config = dict(
    n_layer=10,
    n_head=7,
    n_kv_head=7,
    activation='polyrelu',
    rope_base=1020.0,
    qk_norm=True,
    bias='none',
    init='uniform',
    init_std_o=0.0,
    init_std_down=0.0,
    beta1=0.93,
    weight_decay=0.01,
    decay_shape='linear',
    batch_tokens=65536,
    dataset='wikipedia_en',
)
Each number is 128 + 32 x the weight over its row's rms, rounded and kept within 0 to 255. Layers, rows and columns count from 0. Numbers have three digits each. The size before them is the row's rms in percent of the matrix's.

# layer 6 MLP up, 1792x448, rms 0.0966, rows 1649-1705, columns 0-55
101:148133086094161101137110115100157161145146096165147101145143122129160184159168173089118115156093029131155080103153115157147158156149109124133134140131145141100136147090
106:107206124170113131162110139163123113081081186189160094075136117182114137099123109165130089098094139109132147110101112169141094068175108126115093212099183155179127150086
103:068120055097170112146108231102111119119071130088105151125097167168151161136134127161144129125070139172110117156065193163084189074130119106158134106124131147140127173167
097:142151163178150157141066173120179070122148145136116099126130128130147149101103137106147111129143092099174139131157146110168135084145106159173206161131149145146115091089
101:106049159148073128153109150089143128174156106135140117153143139171103144122115124176143131202133134126102167120118191119100195201119154124170104083077127092127112144124
093:158099095169130081119087109090131078134126126143112097120122166153107092124101107194150122069114145204091137159063113133099186115114153108116124145113129185173136157102
104:094128101158142111162196124075182038117139160138137110115143162076128169140120164118120156145116115174164130147111132081169158086119163110112150096112142111165109121116
103:146166180155152148090118102115078178164079121130100095143109144113106095184104136177109165168171140163145125132115087124125157168143099103162133135183093121082133082142
096:096122184182136134123188083078088128151125199084173148115113193095089095139123170123153077157146154128143120157129114130133107145137152076122154092092098138110209186101
101:110243173079123126137134178082138081127135106114106122120092077156098102129126117139062108152171126120119167142125160141142166154158133105125127171128115145115111056150
099:137157110093147120138130159160135112160175141080221107125146160108094134123092174135163143141193122166151111184094210124080127110126111172168114150146112147149110121116
095:130119196168135121110181110142149135083089157124145233160222134096130114063147147126191132131181109117045075078098122090078151126119125142092147107129095094143138143089
098:180175122106180098122124102117060100119161144144148167144123150150177118104100188112176179172112108185077108106154141174085105154155096068134132139143190111116151048166
096:157120152149082113143146118122014081048164095071124110174170139116070142038030117148170169090120140215095133112142090154119098095100126126103132131116120084185145140158
094:163168150194172117164092098154028102100140117112121150177113117128104140113185135111110157154136086141129152107111055186121131196163110119047127110091101163131137122133
095:144148195138106103118116180116130134107147167118159156147109133119112177218107132160114085151111088068125158130086126096098152161072149147142110065099126073124139113100
106:134060126104122058135162198029125255131128108131116212126184182149158117155132125098096132116130100093139144092176140103110137157168129101174132194131099157097106121134
099:142111141088092112093170123103139153064114131102122089160154084169100097158116087073110056138116113114160138156135091111070104177070110088134130151173162132113149083100
098:127133106161149204136143101139076152141112121100171161114134195148103171111163137067162136134081166121172171090118120062131103136168166126131122118080187108178167181090
101:142082121195076109156202105168155168162134096070104068119189142170149158160146080085147096082178095160145192159116123120124146120111113153086164166135115163148136194122
095:153105170161123119102175157115110127184122090116187106159110095124098150120046105150099144155074117143123111152112151097113129128133124148140133099140162100115083095123
100:140124095127135077086180128185122139140067131143155184129094127114087102148160117150147142058126088119181142147138161123115123138108214051136129162143165168133105106170
100:152177144114102129161119193123165160117112184128101167179090095145109135122156110101160136116140167170141109128053101117125108174110157148121143133109150179067124103128
101:116092093143176149117116126078109123172085189155151113137155079121126165111177119117056090161180219166122104167122099166145115140093128104103181124103082126104140094157
102:121121167170176151163075135117070119137137170155132125105146126084067100156187117089102095093093085147139135082134170118078181092183182140171137125148078119121177098139
090:173134128139114220118121133180102128074111124166171123143186106181177187138104086088121092117092148107169094188118066131099169183063145092107087148114113135071089100136
100:136111221112100078129183103061110228128190152108089116195178183059112113128123112139051120088124172122157163125159100133089093120148148113139117117095142166153145155116
105:109133127109091104149131168055098201148158087121131159131097137200132127044116138117118112129125144105072068117162127109163113158155160146089094079074208073101070152131
102:140026163085105144158167139151108162101177116144042141118110144106159111095112081132113119089198104159157145112152114152136100063151070197145152149121119109169139088145
098:160156121116104195102108103144159105114188138149080153147196075103128079190153097107136170122120188164144122122154169094118106150137135192087186065109180151150068169167
102:123157072098159124110155112117031180096143108128115064153176174139142093099090104151135204132131153102087076101148088107134107185141122080137149075132136119173188068153
092:138118087107152142075124092133102126128190165143196123094125120074111121159121184118185139162125096160098096160105146118165168162123186108150136099105153114111173121116
103:114102054124195090157162136135119058141109159115208119167177125144091101098134128152186124169131096167167127161113174064100135135096168118111099108086151133087083152119
103:124133115160125187141163148104134110158131117132108143126157136141087075039178143122147132176193131113115150178092095098111089109105129120131067165079170089129134110095
097:113136077152165096130083176157084105182123150086133151157163185106200151175088122105104125145122112102171107120086083186127063138130166134088158096188095096153076127135
106:163138156069148131154139106114132142168178100117095095166134179089101116115150192151127173200142102147084131152106122147140135038167086085105117158157109077130130137120
101:089132134100151128126130054134097115125088105166128129107131107080206097136133123169190101168097070134164137139184155100094154118065166097105138113122140102164115122111
097:138152135114162070198119129133110108072084118142120183167158114109155110123121107132108129189144163140126146059173137123137126096113138120177119146164107088090191166087
109:081157129122132201196105125151141098097114152157173157101131138166159147113120070101132117123096157139151193168137172093144144126085084122077182179129124138097129160163
101:090155122089141150124163098131085077124136128123104120051122182071109126122122097094168116127203128130135101091098121132105150102178087094086159156111074130142144180122
098:085110160119134132081097117107197146132170051113126184078156126114157132103137122109092141102159132137185106158165101171105125075137115133042068146120161108079149092140
098:120145119080084212125125132132166146150109163165135156099163086174119117092079165159179139133174126116144169085148128105091156127101151108163147150113105126170148082134
095:132170127079152152171042091129148085162114149148164124116093146126100124168080097139123152139150058140152151124114111129094135103102169077158093160102099126107129145034
096:183175107120128151153143096159108130101187143142142101132081146086136124172156112110130137101118177115069129077116134082118124138138163146117058134134155109080141105107
100:136132160138120143188141149112113123143104162050073103136118108153083135095125176108104105215143093133144141116085112148083134188134111181124133148164127142095153190131
103:148168163116096211124121188089071142147168159148159121140116119108119164103053152132106124141094095082126172151137160125179128140098153082180145160103141113150134165045
094:114183169127142214153157192100109141163146161169124104131172107129153119092087129106106087127163121133145104166089155068141095153107173081152149131115147106115174153089
102:121119079131111112112082143113131180072169103173080137150134089105131150120118172193151165072124167138150179106164150138135121087116141123138156177124163104122134181160
112:105154084138164108183141120125125124114129155116061092094149047112136141151050147125126168144136162098141168134080102145071098147144170122180160111168176093085102141146
106:111139145108133115135120155113123109141075145168113118054135127126149062142104134140174140117124136188105119203083192105100112168114107121146103162173136114142147120142
098:116132128213080177123182105130110121144073176151094112212099087146061139182103126085155061106088139078142127104086150087164122092133157163168174144092148137150138149099
097:146066161136154094142172085142200150124140107176096116147138104144168113114141118138172072106119144104148134139160131152102203143130144130094115105130193164137142115096
100:135121126182146170084093136135088115130177044129015110103195081152120124191161185086114142165118102174120161193117159155168155123148078088124088124156140151102109127088
097:139130116150088123097097132142101162122150180201139108102184147157165078111118104119109131101119119144093149132168108112113111173136166114116130133130124061106110103154
099:119151158196215144100130091149073119091166137091123119136128154148132120153154173191142107136118146103099117136153149093088145171160157140168117134077143119140118082146
106:183183123106130085101179130157117191103135137089135129139153167173158088083130081090131143120129126157193061193127134083115109166087126147101165207172064152143123132107
099:123168103142129122138166083126145144138134113161173129078153187164131096089168079150195115146144032124147099145049066085208154132139152092099183118034215170129103132125
# layer 6 MLP down (transposed), 1792x448, rms 0.0482, rows 1649-1705, columns 0-55
096:102151083176135173098117139103169082164144068118155151137115143078134165190143108132132020149138119146105132107132088135100171132152125125174117161131190140097149068090
090:215160126114093189066136153094102137149126138125069109078107142171095149204151046207187122075134115143130096129101106110128126198143127174177191105110113133143136122150
108:124118150145117108102124112161183134121134109114075146181085135090094177162111088134169145167145087130129182103107104114124048091117160129067034095119186185070125087125
103:123224133156048151164174112159098142107139112103177090111115043167151129110116096129144104078111103121183155097150105155101107107142146139160114125088149139110074070150
103:086188186109154132086046205132178098082125180121087121122115101139143134085170106117112103108148061097136098124108139103156127119136088113133144105189133079126086106105
090:122123153101144165121160090111153201184095133152131134156155166167142138090142148133107119150074049096091137153123145116132165111138110119094153090185129112124172099168
096:166160160165100164126082153058052163144112123122096095134161142166087140068131152154097118120155105142099130138117100125117186090123071133105150200061147175128095156121
097:104173125117163125202095133157220097101156099160076077169157117099151116132148147133107071107162194126143116096162154090080148065138112130162124197117146114104127131191
097:144069128113121111129060128109121147137158134141095081181109151093128177159075135156163162166147162094151149120193075116110107102200106110109126183100093110138093098148
098:208013053141048106189140047216133164121114096092138118128116155141155112233105160076107139115124102129134100127135164174103106108090136150167121141144131102131123156112
096:128060195161170175147060184094129058061097112147133118133154128127134126194136124138103096080159151128134124053131141118138134095104113084079159166138105117128156143103
098:038123095056175120169122067111127110076089145124159133126099095151076106152123081137150089069133153099109080140111192095099147145158126163101112096100159110081116158162
095:113108120095183142121168160071084134174166130156063149134125131149143124143144087158178153108168121164140032132162096157110136176164089196095089170156106121151085149151
113:131080123093219138114123193158136116122098151077174115152124144132181123146108096119179140151144122085215099172080141102118109148137167133101127146107175148095136121114
092:165060144068046108096123141121170114193165046134112195126127118088149105105106162132187101146117161098135148121143156134161110101136149105195079106124125139183148153147
100:138110095157142166147085110164150128083107103105105090094063156178120115108142125162175139122099119143082080090132159129152095060149114192074135158187159116152134149124
112:029109162157179145129080102153180021119120123167163121109124130119114138139165143124070135092084165079158121107157086117148133181149150129075152137149122137111181147087
103:169163127155123124139176165145122086176145111169114142126114129109132156156146089163107184102139135088154119107158102097193109156171060137186149154106090058155156152093
099:136136171132142135145096199092114114133113135121153090135133092093138129128148149195149071129165082202125124148086138180108106128132113128160149136074140129153112129099
102:105159138145076138133131156117152114085220160146142143144134114103140138101075135166113077172096156158149130136147140105149151119076119123129136175095105127124116122157
101:097123078100120114081082066169111137123136164104099197137151151149124104152162168107135112064137175170119153105115100124123106074173148141129080174110147121147166157097
108:150125135125144173170157123091156056109109065152122130091110157111095127121136133118111096131158096204112101135115195150116111164146093082178124140155167144156103142128
100:049054131149095201144078083096100063125146115135117094097198167124161161063089139125136106130110107200131121108134068128146161173148131103120116085131100156134099121210
101:125143110122125179141192114120066119157164109167124068128157128079139092104151165126108082140093116124182061097103105088108104129105134132177199117142135102128094139100
099:093117109188109141165192147114098185080148124058126152165105138159064119139138093148167049095132100165119133122186113129172093120160143136181133139155133124119098136175
093:084137147162150151223099129117182122115138113125127094178129134141149079140104148125114130122129112172118089124127184098131117194125169155139125131128148152152152194122
095:161131117101119089182189104044136133154130120118133131123136158207179187138152069120133176120128103088185134132161159130144058137135148115164109149139108098131081130133
105:147147062139118138163157099166116111117109114129132088102120085109074125112178088100152129149151181136118111152106119090071135048110106105075088144140096134120172126119
093:139135130145102170081097085080136070138139104105165097129072146117089090065154125145189081107115142159136146087139085147080132099114087138091100099146122162088135169159
104:109189139184119132084077138115167156168133133158098180139096155105133120125104151144147101114119156165177138083110124116139081127134144127154124141120136124163075108191
103:179122110118166113081103135155146114124151123084145163083168075141115122116139142147107110131132144169117106066091122086089140079138149101170156174076168091163148115130
105:147147118154136098127123146106081111126087104087121102107143131159080192102107177117085155135115182076145198120120121102095143129103072149175118147144087145146159133127
105:112111150111136127143139098105120175082174108159046171091114125110136136081122152140105121145146158114120037138094091181185149155175080139107159161168139088151135127186
103:136136118094165122123105120137153165086126121164130143114155091138132091163123131110190133134151062135111141107087149138122097043154133140158126133112114138120106174131
104:071092092176136106160144125162165123094122157130104112119122119170144114114154132113138082132167045138158162124076129140116114126123035181160101095099130134104115116119
099:106147147138129147093131106067096119130164118107150136132117099184152161173114059165155081099142099093192090123075080123131181111146122107061154071139073118146104147138
098:125113154132173092143135147149107133109064081137133107130141138074095124055151026075152069123162110125130142106072099131099176143127155129106115097141137103163095134138
099:205120136089143131159098169189169139117163169131107081070139089145099099145098117189046086131106126097197077152119129159136149113091087107148086156145146109170084118132
103:155110100155149124046155140078136136127097132131075131095147126074126091110064092121167081178105110157103132153188064149123152107057103181066109114107188178187090168118
088:200165211155140092130129200104164173134127132103131166167152145120133141108125149131158114061158146128119129073085106092170132121214079059130159123133149105161120194146
097:146131153162190172208094104160138065109126213145171124139178102139102161110093127152105126153101096107123119134077112103157174116114122099140117142120154156121157193123
100:224066198138149137106138080095051140119045135149140101138129108137132121143123135108138139144136110108093151080142132106105144115128120111093089120132097115091126140111
105:046099114185118136155184103154074110062086050089097117110113092133103149089194131142134105126142167121101216160115154138127160147077134142113170104097105137174171091214
099:158135098144164125121155162143169109178135149139173139173122119098063166112210131150125143132133159157108096169136133114155141069143158162072168184099147085109140071133
104:154192152120075193095159150122114096100106076120135110186129119107157164087102128129093127118180087128138094097111103120101188085155110119188141148169196136108151102137
119:195148098158150124104130026218167174140145145136116099102149155157119135141148125092145122077122167127156119139159094139165137099116102102185153126117083184136048075144
102:072061097101140135118071094140173145120187061098174078112139120127141132124177117108171197118067121038132132089124113125130061100142160134129206169100139141097125163112
103:138157191081019107144088177065105126055109153137141098096135069180151158137151144115081192092115084137126085097153048169141121154074146129074149151177118134139116156069
103:169107173133153149112124218105172137136106166135133083041133092121152151147129193180146118120110134098129101122108101127117142078157184116102149176170090151118098153109
095:111118153179165202178167182078111149153082133129113111075138121142115123166157100177153126102076139090131163141090135148114224106126103136134112150032119130153042127140
098:120179121103136078066121081174132146109155141088135085053099080171101076103104130082103168100129124159178076081173060098064177117067086169145073168193123110157142163129
099:140134110133109148170073121109117091134139133098153111107140166130103190123141128134152151182151226102088097164120132176110147164118132126177098148163118159117104100103
099:116069156112152137171126092091182160160107092102182087131102106144107136122129099122088163052144149122155139152119146139060110109124154133152137123102101151138127205127
097:134137157106121192155141167059148091124145109173138098147129133147105125122148111158136139104149141135088120201130155104171155184112191137131150128113093114094074113135
092:122132183104057110128126164101086172157127116112124118112115079139061135093072119100136078170120074110129166160151098151109095129118089095073135085137100172107109157105
097:117163155133051079072078127140073021125125085134099090111133080130065134109119117161100082202134136120102133093074135162075120130109097129100116124116101122180128220160
104:163111153164124137197169142114186106167082076138088161158120111132063167134150129098154157110142123102136187114081153111142111093158093130075091102128116185151080159077